{"n_layer": 24, "d_model": 512, "n_head": 4, "n_kv_head": 4, "head_dim": 64, "d_mlp": 2048, "vocab_size": 8192, "activation": "squared_relu", "norm": "rmsnorm", "norm_place": "pre", "norm_eps": 1e-06, "positions": "rope", "rope_base": 3470.0, "rope_fraction": 0.5, "qk_norm": true, "attn_scale": 0.171, "bias": "none", "tie_embeddings": false, "parallel_block": false, "extras": ["local attention windows", "shifted keys", "gated attention", "attention sinks", "value residuals", "hashed n-gram embeddings", "an embedding shortcut", "skips across layers", "capped logits"], "init": "normal", "init_std_qkv": 0.0299, "init_std_o": 0.0, "init_std_up": 0.0299, "init_std_down": 0.0, "optimizer": "muon", "lr": 0.0018, "lr_mult_up": 0.66, "beta1": 0.95, "lr_head": 0.00411, "warmup_steps": 62, "schedule": "wsd", "decay_fraction": 0.768, "decay_shape": "linear", "final_lr_fraction": 0.05, "batch_tokens": [65536, 131072, 262144], "seq_len": 512, "doc_mask": true, "train_tokens": 906800000, "steps": 6539, "dataset": "wikipedia_en"}
Each number is 50 + 12 x the weight over its row's rms, rounded and kept within 0 to 99. Layers, rows and columns count from 0. The size before them is the row's rms in percent of the matrix's.

# down: layer 21 MLP down (transposed), 2048x512, rms 0.106, rows 70-94, columns 320-383
# up: layer 21 MLP up, 2048x512, rms 0.0681, rows 71-94, columns 320-383
down70 098:41 47 68 37 46 60 39 31 54 53 64 40 61 25 50 42 47 64 39 64 73 58 69 49 80 61 69 47 64 30 42 29 66 51 44 41 62 60 69 53 57 65 43 55 36 41 51 70 41 49 66 40 61 63 57 77 45 40 33 35 42 43 49 62
up71 086:66 51 41 46 34 57 46 54 63 52 42 31 63 42 44 55 48 51 64 41 40 72 29 54 44 55 22 71 48 39 47 52 61 41 31 53 53 31 45 26 30 61 41 66 57 65 43 57 57 29 38 48 37 52 34 59 49 61 29 42 41 25 59 55
down71 079:73 68 71 81 52 52 45 52 70 58 36 66 65 39 40 43 62 16 53 54 32 34 48 47 54 41 30 49 36 40 53 36 40 43 49 61 45 66 78 52 50 59 52 44 43 63 45 41 57 53 58 42 35 64 39 26 60 59 28 28 62 49 41 45
up72 095:46 55 57 60 46 68 38 54 42 46 53 56 37 57 45 75 77 60 36 57 49 58 39 47 53 59 45 61 40 67 63 49 34 60 44 30 47 58 58 26 46 73 29 39 63 30 48 49 76 40 46 69 25 52 46 52 56 50 23 43 51 49 45 57
down72 090:67 38 40 74 42 58 35 55 40 44 57 64 26 58 49 46 60 71 55 34 36 43 49 53 57 50 57 44 44 24 46 57 73 29 31 41 50 54 57 42 66 78 40 44 29 40 51 63 27 58 20 30 25 33 43 60 40 48 62 39 52 60 51 49
up73 109:40 47 52 58 56 27 41 42 57 40 48 56 47 84 51 47 53 45 56 32 49 68 47 32 71 35 77 61 44 46 69 51 58 38 55 50 35 48 62 63 53 39 42 35 64 56 54 47 34 34 41 43 61 53 52 60 40 26 41 44 28 43 43 49
down73 116:46 59 44 37 47 74 58 21 42 44 53 49 50 49 45 46 38 46 56 32 40 42 45 28 56 56 46 58 48 78 35 41 52 57 55 60 55 48 49 42 43 37 47 44 60 40 48 36 37 29 57 38 51 58 45 27 61 64 74 57 45 58 55 45
up74 106:36 61 47 58 61 57 42 26 66 49 36 61 65 51 39 54 53 59 41 44 69 58 38 26 44 64 53 66 57 59 47 17 67 35 56 66 44 17 31 41 54 50 36 56 36 42 17 41 79 39 51 43 59 37 76 47 37 55 44 44 58 50 32 62
down74 100:51 54 55 50 75 27 53 48 60 55 67 21 33 61 49 48 42 39 42 39 26 57 42 47 51 58 48 57 53 55 41 47 61 47 60 51 33 39 63 43 34 58 56 60 50 56 50 36 56 65 54 50 51 29 60 45 39 50 52 46 59 27 52 33
up75 098:49 40 41 33 62 49 67 40 82 57 46 42 44 51 41 68 53 64 48 34 41 62 58 49 39 44 44 44 30 40 47 43 70 58 35 44 42 45 32 56 45 32 36 48 30 46 40 28 48 68 46 72 68 56 52 61 83 39 42 40 60 47 55 28
down75 108:46 60 53 51 31 54 64 53 42 40 46 56 46 57 43 45 43 53 54 42 65 33 58 57 32 66 47 17 53 63 59 36 64 42 59 52 62 57 46 55 54 46 55 36 49 57 56 64 48 47 19 68 49 40 55 52 63 30 58 44 53 70 40 69
up76 112:50 57 40 42 51 53 53 46 54 52 73 44 36 21 50 60 46 56 42 60 51 55 35 55 47 64 48 64 45 66 65 45 57 56 32 79 66 37 30 44 50 41 28 40 18 53 32 67 34 67 52 54 60 28 22 50 49 52 29 47 47 49 41 44
down76 109:32 51 62 53 47 61 56 50 55 41 36 61 60 60 49 76 62 57 52 29 67 50 44 53 21 47 60 61 53 51 40 54 69 16 39 58 65 59 29 50 45 40 63 56 47 50 73 52 45 39 34 52 50 41 25 59 79 54 42 59 34 78 61 22
up77 098:50 52 48 19 54 54 65 50 42 61 55 31 60 43 46 57 46 54 65 38 47 54 47 45 23 36 45 37 43 55 50 31 65 76 45 38 47 60 57 56 40 37 71 40 51 56 75 66 57 59 55 53 50 56 46 38 44 43 48 63 58 53 52 47
down77 099:45 38 62 52 71 44 28 41 59 28 63 73 60 25 52 37 44 45 57 43 70 55 38 58 32 55 56 25 47 59 73 31 46 63 36 41 57 44 50 45 62 44 53 56 64 59 64 44 47 53 64 46 41 63 68 52 44 58 46 44 61 44 51 56
up78 089:62 53 61 49 30 53 49 46 44 46 57 39 56 57 66 35 51 46 44 45 48 46 48 79 66 58 25 67 60 65 40 58 50 41 43 57 50 49 58 38 44 41 37 44 49 25 62 61 56 58 54 31 64 27 58 57 42 65 34 63 53 64 24 32
down78 094:32 46 50 59 63 43 48 43 44 57 63 61 62 49 61 61 62 61 30 42 51 58 63 26 62 51 46 32 84 51 59 66 47 54 29 57 57 40 74 33 50 63 61 48 45 44 49 52 41 39 59 50 57 53 35 53 54 45 44 55 46 42 10 42
up79 098:61 47 50 62 51 40 42 70 58 61 49 49 31 57 25 64 24 36 48 29 62 17 43 50 54 47 48 51 48 39 39 55 43 48 44 70 38 47 47 58 73 58 52 49 49 41 38 45 59 53 42 77 70 57 32 67 42 55 33 60 58 35 48 53
down79 110:48 49 48 44 69 48 45 64 59 44 30 54 49 53 43 46 48 55 57 43 46 39 47 64 60 50 42 47 64 46 40 55 51 44 52 46 51 58 52 67 35 45 49 56 44 63 47 66 39 12 58 41 36 47 52 60 54 50 20 43 57 60 31 48
up80 114:49 55 44 61 51 43 34 63 51 46 64 42 50 65 58 78 23 49 59 54 69 69 26 60 64 51 45 50 50 43 35 58 54 38 76 42 48 49 69 49 47 70 32 42 49 40 44 32 42 45 44 57 53 65 40 68 55 57 46 55 35 38 54 24
down80 112:49 76 50 52 43 47 47 66 57 23 28 46 46 72 54 39 54 59 49 73 30 49 63 55 61 52 31 40 29 35 79 67 33 70 43 43 32 43 61 28 40 40 63 74 51 32 63 42 52 74 35 44 51 49 52 62 85 61 49 51 65 46 57 41
up81 096:50 35 46 68 49 48 37 59 54 46 54 36 66 50 64 45 42 56 43 69 60 38 51 34 68 64 58 67 94 70 39 56 54 33 50 71 38 62 65 44 50 46 41 51 60 60 49 41 52 48 36 48 56 66 32 78 60 40 59 45 44 38 56 64
down81 104:59 48 58 37 52 52 47 54 43 59 61 64 34 49 49 44 27 43 25 42 57 59 70 62 83 44 41 75 47 59 64 43 54 50 75 21 63 62 60 13 70 65 47 40 45 64 51 81 57 48 47 47 56 64 54 46 27 54 61 30 63 41 48 58
up82 096:52 53 51 48 55 49 41 34 52 49 57 45 45 42 60 26 61 58 49 21 62 29 43 48 66 31 40 48 53 43 40 37 52 48 62 51 44 59 69 38 43 28 52 49 62 52 55 45 48 64 58 55 42 39 62 62 34 47 43 48 81 70 45 40
down82 104:52 57 47 50 43 37 43 30 46 56 34 60 43 55 53 66 73 49 58 60 73 47 68 64 53 38 52 40 33 66 48 41 57 67 27 36 46 68 61 56 53 59 70 36 45 31 49 50 58 54 54 38 49 51 65 55 43 35 35 57 40 52 39 77
up83 105:24 53 44 54 47 52 49 62 53 42 49 49 39 52 76 64 51 60 53 43 33 51 31 24 31 45 47 43 60 43 46 49 29 52 28 58 59 53 48 63 60 28 47 63 34 48 35 52 62 61 55 23 40 35 66 59 52 54 87 51 59 15 42 38
down83 110:55 46 32 45 39 73 41 67 49 48 61 31 62 54 37 37 42 52 47 64 47 58 51 69 44 38 42 44 57 36 39 53 35 51 38 64 42 32 34 55 62 30 63 48 45 46 54 35 70 47 45 56 42 35 54 42 26 66 64 66 43 61 58 61
up84 111:42 44 54 55 44 41 44 33 55 48 39 41 74 51 61 47 56 50 47 65 66 57 70 52 40 28 62 52 41 52 44 43 30 43 58 41 48 36 48 74 43 56 60 48 37 32 38 34 40 45 48 50 56 48 62 30 49 49 32 69 44 62 57 59
down84 112:46 57 50 55 33 41 44 26 75 60 52 53 42 63 33 44 26 59 42 47 55 65 49 64 54 42 46 44 51 49 57 40 53 54 47 57 47 57 62 67 45 44 46 30 30 31 61 38 54 35 43 51 40 44 69 48 55 48 40 64 47 55 65 62
up85 105:67 57 51 52 52 46 74 51 43 69 57 53 54 44 56 43 21 29 44 48 50 54 41 18 48 55 56 36 59 53 64 65 47 75 57 61 60 46 61 47 45 61 64 35 58 43 43 44 65 46 50 60 40 46 23 45 54 34 47 33 58 34 57 62
down85 094:42 77 70 67 61 37 41 45 53 73 47 43 43 61 37 50 50 34 48 43 47 54 61 52 53 46 56 46 54 34 51 25 56 42 47 60 63 53 47 33 58 44 55 48 53 44 47 37 54 52 47 47 51 70 49 57 31 39 44 55 55 46 59 56
up86 072:30 54 47 63 55 24 39 47 45 80 24 61 53 44 43 75 72 36 57 54 35 42 59 55 46 51 43 48 46 52 57 33 84 34 34 42 57 26 46 44 60 40 30 32 69 32 34 36 43 54 61 50 44 34 57 58 48 41 54 35 59 43 85 45
down86 072:68 49 86 61 38 59 59 57 35 34 46 51 37 52 59 52 57 31 61 38 65 33 50 59 37 50 46 48 37 54 99 49 40 30 64 56 46 53 46 17 44 33 41 32 47 45 56 71 43 40 40 41 45 55 37 47 60 61 34 46 60 56 78 40
up87 100:36 52 35 24 63 45 39 55 36 58 57 52 80 30 55 55 46 56 49 71 35 41 57 44 50 31 57 58 67 30 52 60 46 53 62 67 68 57 65 60 42 70 60 45 61 57 45 74 51 52 57 53 18 54 47 76 51 60 66 60 51 52 60 63
down87 089:47 33 46 40 25 79 22 56 21 67 48 29 37 57 36 46 18 34 59 32 60 46 56 42 55 31 50 48 69 38 37 59 54 39 40 50 41 40 62 52 60 43 44 37 60 59 19 55 68 47 37 45 48 60 74 59 52 43 29 50 38 39 60 50
up88 105:75 51 55 59 49 61 35 47 56 43 34 75 63 52 47 71 47 39 54 46 34 47 68 63 57 66 34 54 52 29 51 37 38 68 49 56 40 42 44 61 44 39 54 54 44 43 36 80 41 22 47 71 43 41 52 54 48 49 32 57 55 63 28 49
down88 107:69 43 55 46 55 41 32 52 49 65 39 37 43 56 61 42 48 44 66 69 36 49 56 59 60 54 54 60 62 37 50 36 59 59 45 43 55 52 30 71 48 58 53 44 54 49 60 43 28 47 47 47 65 63 54 51 36 60 34 43 32 46 50 38
up89 109:52 31 54 36 40 59 57 54 25 56 58 28 53 45 72 67 67 60 62 73 67 54 70 60 50 45 53 56 70 50 49 69 60 37 71 51 53 51 46 38 50 58 41 53 43 44 54 24 46 47 43 31 33 46 48 62 45 61 64 55 74 42 61 46
down89 112:46 33 65 54 72 50 85 47 65 69 65 52 36 42 50 45 46 50 50 33 41 61 65 48 70 39 58 40 58 51 58 45 65 55 65 52 64 34 40 35 70 72 68 44 62 43 45 51 53 46 58 45 70 53 43 46 55 59 54 47 42 75 62 56
up90 093:57 51 64 47 51 46 43 63 42 55 45 59 48 56 63 58 55 54 57 33 53 63 46 35 43 78 58 41 44 44 51 64 49 41 50 39 51 63 44 46 55 50 45 25 47 38 38 66 44 55 43 53 64 70 34 73 53 36 45 29 45 48 82 30
down90 093:37 47 51 24 52 53 31 35 32 51 46 53 53 62 35 46 57 39 38 51 52 32 42 60 35 64 53 85 70 70 59 66 41 54 62 34 53 59 64 46 77 59 40 38 50 53 44 62 62 56 69 44 68 55 41 58 57 55 56 48 60 48 70 67
up91 104:38 26 74 59 57 37 35 59 70 37 54 62 66 49 49 55 47 56 37 60 48 45 36 57 50 28 38 47 35 46 41 32 64 54 47 60 39 54 29 43 31 51 35 49 64 57 35 55 55 33 60 52 62 69 56 59 37 48 64 54 52 63 55 67
down91 105:43 39 59 45 47 37 45 67 62 49 39 69 49 37 98 53 58 52 38 55 39 44 50 33 44 47 60 52 53 54 54 55 25 53 41 74 36 35 58 45 72 40 63 65 61 51 41 54 37 55 45 33 24 50 53 52 68 56 33 39 53 48 60 47
up92 107:54 57 52 49 48 43 66 33 45 59 48 75 29 66 52 54 38 46 41 45 51 39 30 33 56 46 34 28 58 85 50 43 57 52 76 33 54 41 65 52 51 47 52 66 46 54 60 54 40 64 48 77 53 50 27 51 59 61 73 51 58 49 70 60
down92 111:37 53 39 61 51 50 50 57 35 72 38 52 47 63 24 31 54 45 33 54 43 50 57 50 56 46 34 53 48 37 54 62 56 70 56 45 47 38 57 34 68 62 32 49 59 37 75 51 56 41 39 46 41 42 50 43 57 30 26 51 50 51 71 46
up93 108:28 45 50 33 48 32 73 67 55 64 43 54 71 44 46 54 53 36 54 42 49 75 46 38 61 46 56 29 37 66 50 58 44 66 48 41 55 43 60 42 53 55 33 54 50 45 58 43 47 59 54 73 49 44 31 41 43 55 39 42 24 45 57 51
down93 108:55 45 55 48 51 54 63 41 55 50 52 39 64 59 35 33 36 60 69 56 72 39 50 58 46 60 37 74 39 37 51 49 48 39 58 55 40 59 39 27 68 40 50 55 45 39 61 50 51 40 40 43 44 56 55 30 49 61 58 54 50 50 51 58
up94 088:58 44 48 45 71 31 71 49 53 46 62 56 37 35 41 68 39 50 54 39 59 33 47 66 61 49 45 38 53 50 55 48 50 54 50 58 61 58 57 32 49 45 47 49 29 43 46 89 57 58 47 29 52 61 44 24 58 39 53 71 49 27 40 68
down94 090:36 43 65 24 50 49 62 37 50 61 41 61 61 35 45 41 55 64 34 55 49 44 52 40 54 45 44 28 54 51 75 40 42 50 57 36 65 57 35 53 55 52 49 53 45 40 74 62 45 43 64 66 29 38 32 51 67 71 53 48 57 59 58 57